Weights of a small GPT-style language model, trained from scratch on English Wikipedia.
Architecture: RMSNorm before each block, tied embeddings, attention and MLP in parallel.
Each number is 128 + 32 x the weight over the matrix's rms, rounded and kept within 0 to 255. Layers, rows and columns count from 0.

# layer 2 attention query, 192x192, rms 0.0868, rows 0-24, columns 128-191
[[135 156 153  82 118 102  70 130 166 143 146 132  96 151 114 118 131 145 117 112 120 105 140 150 136 140 130 114 131 147 142  98 178 129 109 110 150 176 141 155  98 167 140 148  99 160 140 113 149 116 101 130 169  93  88 151 104 140 142 142 112 133 152  86]
 [131 118 144 143 152 122 117 115 206  90 181 120 163 161 137 120 121 160 119 156 107 109 132 168 126 132 106 127 150 117  92  93 100 120  85 175 108 165 134 140 140 130 143 158 156 117 188 125 125 112 158 118 170 103 148 129  87 120 109 109  69 132  94  91]
 [136 109 115 140 130 126 152 134  94 144 149 102 138 149 143 147 161  90  93 137 111 118 136 142 112 165 104  93 142 142 159  84 139 172 135 113  83 142 157 146 118 115 164 125 133 116  89 101 182 159 126 151 134  93 121 111  70 132 101 103  99 108 127 128]
 [153  89 162 133 156 101 138 104 127 136 129 160 115  84 150 155 135  98 106  87 128 131  99 113 107 159 158 146 113 103  84 136 118 185  83 163 143  99 131 114 124 107 152 127 110 166 186 131 144 130  95 211 117 136  85 163 121 103 164 112 103 118 139 161]
 [107 170  86  93 164 160 137 144 162 106 113 167 119 126 113 136 142 148 112 161  85  82  64 125  99  88 174 139 105 116 128  75  80 101 112 149 137  94  90 169 136 114 157 164 125 146 105 133 152  81 153 153 134 173 141 114 113 147 159 163 183 130 101 103]
 [118  86 114 127 178 185 107 145 142 145 160 153  72 145 118 164 159 140 190 164 141 154 157 149 110 104 125 106 128 119 134 127 188 142  86 137  69 150 171 195 133 120 102 184 139 148 166 112 155 113 116 133 125  93 170 139 185 178 114 137  86 168 142  80]
 [146 150 207 128  99 115 138 145 124 150 133 103  92 114 127  91 133 164 133 159 168 145 157 151  64  83 101 119 161 164 165 140 160 132 181 156 155 145 165 108 158 117 109 132 100 135 133 153 106 134 189 119 152  88  98 140 106 105  93 122 188 140 125 201]
 [ 89 123 150 127 136  88 123 113 106 126 105 180  95 102  95 114 173  99 164 122 143 115  84 141 134 186  92 168 137  73  92 118  91 132 137  89 187 141 124 127 150 143 135 153 141 157 143 130  71 102 114 125 121 153 120 124 111 141 134 170 122 106 205 118]
 [133 124 175 146 130  95  90 117 132 110 135 154 137 154 117 107  80 114 116 188 134 107 111 141 143 103 135 110 103 243 137 150 145 151 103 126 128 138 154 177 147  80 118 115 177 120 173 147 142 110 206  86 105 144 144 146  50 119 164 115  90 145 103 178]
 [ 99 154 179 129 121 140 142 122 139 108 119  63 127 139  93 168 116 129  61 139 115  62 136 123 153 155  98 137  80  99 121 116 125 121 144 107 133 128 169 112 124  91 153 163 126 144  34 156  95 119  83 112 115 159 118 142 111 153 152 101 137 128  89 107]
 [114 110 142 136 194 119 120 148 169 160 135 144 150 132 111 104 137  94 144 135 120  83 167 209 127 181 126 131 119 171  98 152 129  72 111 111 139 151 141 143 140 154 180 175 141 118 136 121 111 152 111  26 114 141  94 105 139 169 194 178 116 162 183 157]
 [145 107 133 117 108  94 147 115 125 101 113 104 105 120 155  81  85 124 104 145  71 133 195 148 174 169 132 143 200 146 149 142 158 102 184  79  65 138 140 102 104  82  98 163 146 124 123 143 115 170  81 135  97 126 158  68 103 181 146 154 116 130 119 130]
 [142 129 161 143 123 154 144  95 168 127 157 105 180 123 110 190 130  94 165 144 174 168 113 159  96 165  49 155 110 132 101 134 134 113 162  96 164  78  86  80 108  87 103 126  82 174 109  88 150 149  52  91 153 142 162 164 132 162  98  90  97 136 111 133]
 [125 169 118 163 160 117 126 136 165 102 106 150 170 168  69 134 162 149  80  74 154 165  99 119  72 141 143  51  77 209 100 135 109 130 168 111 109 116 172 148 136 143 111 117 164 129 123 160  65 140 135 120 137 129 175 141 100 121  84 104 162 140  83  64]
 [168 110 135 111 116  37 194 152 146 134 110 182 152 138 138 135 122 120 143 146  86 164  96 161  93 118 132  91 135 191 123 126 181  96 152 168  96 106 146 117 110 129 119 171 124 228 154 127 161  99  96 117 157 108 118 152 135 143 129 117 156 124 183 110]
 [114 130 104 124 168 186 103  84 118 153 125  64 143 143 123 136 127 103 116 122 113 119  86 180 158  76 108 153 153 178  84 137 156  72 110 190 141 111  67 117 151  81 129 146 171 137 191 172 175 130 149 123 170 115 141 139 136 137 129 117 157 180 166  37]
 [111 112 170  97 169  98 115 153 131 153 129 157  88 217  84  87 109  55  79  70 140  88 126  83 132 135  96 229 171 172 144 152 108 129 111 103 139 117 119 111  99 122 111 120 114  65 129 140 138 117 183 150 191  84 148 170 183 107 129  94 121 112  83 106]
 [ 72  98  95 120 181 183 134 128 188 129 101 100 161 126 110  98 161 142 153 104 112  94 140 129 138 146 135  92  68 101  77 132 115 121 110 121 155 138 157 116 146  79  51  95  85 175  82 159  37 116 114 125 146 141 128 118  90 114 156 140  80  85 127 153]
 [ 81 133  69 122 126 168 144 111 119 128 105 129 115 144 127  93 128 138 154 138 139 177  76 167 105  72 180 148 142 100 153 129 105 102  89 107 145 106 156 146 106  60 130 125 152 104 135 119  81 116 154  87 127 110  93 118 149 127 155 145 113 148  35 113]
 [131 147 168  64 172  69 140 140 110 127 108 150 140  73 186 131 131  94  85 159 105 110 150 167 165 126 154 139 137 152 133 161 140  93 154 103 117 113  58 103 145  86  98 143 145  95  75 105  89 128  93 154  66 115 126 111 134 124 129 126  93 178 150 126]
 [123 128  72 110 156 153 149 104 135 104 114 188 151  66 129 111 146 111 182 118 105  92 157 124  95 116 135 135 104 162 138 122 121 124 129 140 104 151 194  96  89 110 146 117  91 121 128 149 182 112 143 133 124 103 141 122 136 111  99 152 123 136 123 136]
 [ 80 118 146  91 123 123 137 132 129 100 186  64 150 107 165 148 117 176 105 119 126 158  93 148 126 140 123 183  90  95 151 115 141 171 116 144  98 105 100 189  49 175 108 174 127 149 102  91 133 121  98 128 116 107 159  95 119  70 137 182 134 128 112  80]
 [118 104 124 131 144  97  63 177 129  80  81  82 153 127 160  91 175 150 118 137  33 186 142 141 130 125 124  99 116  96  81  56 131  90  55  65 158 112 130 127 139 117 135 139  83 187 173 103 137 130 147 153 145  94 166 108 146 140 104 155 180 177 198 157]
 [111  99 144 145 125  96  81 125 136 115 142 172 107  79  74 122 153 109 155 145 121 135 107 138 132  77  99 154 163 119  75 134 128 127 125 107  83 103  92  93 137 130 108 203  87  99 144  88 161 126  99 146 191  82 140 179 132 161 158 138 113 134 196 183]
 [104  81 146 156 111  85 151 122 109  67  97 105 157  83 112 135 189 137 150 117 121 124 121 109 128 135 121  95 146 181 106 197 108  58 140 141  80 181 148 108  70 100 180 172 113 160 125 143 150 141 192 114 122  97 179 133 156 125 146 140 170 110 172  58]]
# layer 2 attention key, 192x192, rms 0.0894, rows 0-23, columns 128-191
[[141 140 124 150 152 138 174 147 129 151 120 117 142 128 149 126 124 102 106  98  80 170 138 141 114 131 111 133 135 109 155  89 161 115 138  98 146 155 120 136 141 131 102 119 137 112 104 149 154 128  98 111 178 142 121  78 134 181 137 133 107 163 140 161]
 [ 90 143 140 150 151 124 101  97 138 164 171 114 114 152 119 141 100 127 120 119 108 145 169 137 127 134 156 143  96 107 149 128 114 178 182 118 125 101 141  99 109 150 158 141 131 152 119 158 121 158 110 113  94 135 151 107  87 118  81 155 128  65  96 117]
 [204 114 114 124  80  86 168 118 114  83 131 150 136 109 139 101 136 121 147 102 144 125  72  96 151 120  99 123 102  78  89 126 164 159 159 124 114  93 112 137 107 151 124  73  98 118 136 140 118 150 143 110 132 105 172 151 124  97 125 133 137 167 166 154]
 [129 155 103 163 125 138 101 149 199 142 152 135  95 107 109 129 171 103 117 138  85 131 145 132 219  89 128 140  90 148 161 159 104 135  77 117  78 121 109 117 137 115 120 132 115  93 115 103 109 193 116 105 100 105 161 172 135  92  85 129  96  79 157  64]
 [127  98 159 144 130 120 128 113 106 157 122 159 121 122 144 139 149 175 165 130 146 139 152 218 114 149 159 153 177  71 119 154 146 104 118  76 152 100 142 132 155 135 104 122 177  95 153  90 129  99 129  88 137 130 120 141 179  88 167 152 125 124 131 158]
 [148 116 141 126 125  76 120 159 134  43 171  79 111 105 123 139 109 182 134 113 132 166 113 149 122 194 146  78 131 105 179  97 124 175 131  86  82  76 163 109 119 160 147 141 120  98 137 161 190 118 124 128 169 103 144 136 101  97 141 148 139 117 137  71]
 [115 105 130 179 134 112 128 150  94  92 169  87 127 166 110 110 100  69  83 135 147 152 145 182  64 199 141 178 151 152 152 129 188 100 140 141 161 149 137  97 102 122 157 137 128 135 105 165 105  45 120 158 162 203 161  91 182 158 133 151  95 130 150 179]
 [149  84 121 157 192  95 171  84  87  34 128 138 141 211 100 152 105 150 128 112 121 174 139 122 120 108 201 131 182 209 138  78 105 142 113 135 107 153 105 116 119 120 122  42 132 110 117 149 148  96 148 139 146 114 116 158  58 176 113  93 102 105 199 128]
 [117 145 156 115 110  86 114 163  67 186  97 106 149 107 121 147 101 149 155 125 119 122  61 117 140 106 129 163 111 102 119 154 161 160 148 148 146 180 113 109 146 140 121 100 116 107 168 157  88 135 109 110 163 142  90  66 153 166 202 115 140 118 128  75]
 [114 146 140 115 128 199  98 144 169 117 135  72 109  42 125 130 109 128 222 133 110  93 154 196 141 173 138 100 132 152 141  84  94  79 112 123 131 173 121 139 135 115 189 136 189 132 127 161 136 120 168  87 121 131 130 130 178 150 175 150 110  94 140 124]
 [139 127 158 131 150 111 129 166 134 102 130 143  80 162  40 136 154 174 166  62 124 130 163 134 127 130 116  77 167  99 132 155  87  98  97 113 135 174 111 136 163 104 118  65  46 125 124 156 104  55 128 130 195 105 152 129 105 136 157 129 130 101 144  70]
 [146 129 120 110 104  71 151 116 105  95 176 125 198  88 128 168 104 175 144  89 163 147 164 126 104 115 138  81  59 130 140 126  67 101 163 151 175 112  85 118 129  93 154 122  89 212 152 125  98 144 158 126 132  99 169 155 122 150 158 142 137 111 129  98]
 [ 89 170 180 167 146 105 119 160 219 132 125 181 155 120 166 128 147 138 133  70 156 111  62 136 177 109  98 153 134 112  96 115  91 134 102 119 109 113 151 131  87  74  92 114 187 142 153 110  92 112 136 127 126 179  87  84 167 124 116  99 112 129  67 134]
 [176 112  88 146 165 120 117 122 148  94  90 103  85 133 120  95  87 138 148 100 101 183 167  96  83  77 198 135  92 123 194 142 125  63  86 115 110  85 214 165 137 127 179  95 121  91 104 160 114 157 174 142  82 131 131 118 122 106 143 157 191 135 122  97]
 [ 99 151  64 142 217 161 108  92 100 103 102 105 148 152 131 107 101 196 130  48 101  93 116 142 102 167 146 130 149 139 136 131  81 107 139 191 174 139 179 181 111 119 159  88 103  62 166 147 145 109 104 142 119  93 122 145  60  88  80 121 138 139 127 142]
 [152 124 130 126 135 214  93 108 104 173 157 182 137  91  98 132 145  58 143 145  90 139 108  52 118 108 115  95 129 147 151 191 131 148 157 101 143 167  76 206 161 142 163 110 170 127 134 139 166 152 113 163 124 191 131 163 183  87 127 150  59  96 119 111]
 [110 162 147 123 149 106 136 128 140 137  94 140 106 101 110 124 186  69 122 181 135 150 124 200  89 122 120 129 107 166 126  92  98 167 109  55  61 137  57  98  74 145  46 138  88 120 108  84  40 103 133  66 162  87 148 157 152 166 126 137 126 123 143 137]
 [ 87 189 174  95 131  97 137 121 107 173 122 151  83  79 123  72 150 136 193 147  68  72 121 189 135 138 129 103  75 161  77 112 169 156 126 102 107 201 129 100 131 166 136 112 118 105 119 123 120 111  77  79  91 120 135 105 114  82 146 117 149 127 126 123]
 [149 160  86 161 135  92 179 108 117 107 152  73 147 110 122 131  80 126 177 124 149  94 125 180 159  86 124 101 142 104 120 113 128 162 140 133 167  95 125  88  81 136 112  88 125 112 120 152 160 151 177 111  93 201  86 164 117 123 153 169 161 109 148 148]
 [106 151 159 166  81 182 121 117 144 222 165  94  99 130  89 126 109 188 119  91 115 136 145 121 108 106 153 153 134 143 115 111 151 205 146 109 118 186 107  99 112 112  96 157 135 145 151 169 137 143 158 141 142 178 151 101 115 109  89 104  68  98 128 140]
 [ 99 164 187 179 148 126 151  64 117 158 189 135 154 132 125 142 102 118 112 118 151 131 127 144 127 113 154 157 151 117 115  77 134 185 126 131 150 111  55 125  99 194 229 141 129 167  75 164 151 122 150 156 135 134 136 160 113 134 125 144 149 193 119 192]
 [116 111 187 141 126 162 136 115 125 167 145 132 150  63 138 134 119 167 116 135 139 117 102 147  85 201 132 125  49 118 136 118  69  45 135 168 175  81 176  77 153 136 161  91 146 138 138 155  84 147 112  97 132 141 132  59  49 158 146 127 129 119 130  94]
 [123 106 105 105  79 147 108 140 134 137 138 147 126 133 134 177 148 107 163 167 135  87  95 107 129 108  90 113 117 147 154  95 154 118 132  65  92 135 129  66 110  99 115 109 127 153 125 109 128 137 110 148 101 120 118 129 123 184  77  71 168 131 161 122]
 [188  80 149 139 119 146 174 171 179 114  96 134 128 194 226 109 145  84 182 152 141 126 142 155 143 128 115 191 102 102 107 168 115 124 158 128 134  97 145 109  63 103 129 171  90 145 122 123 106 188 118 132  75 157 166 135 148 115 134 181 107 149 106 120]]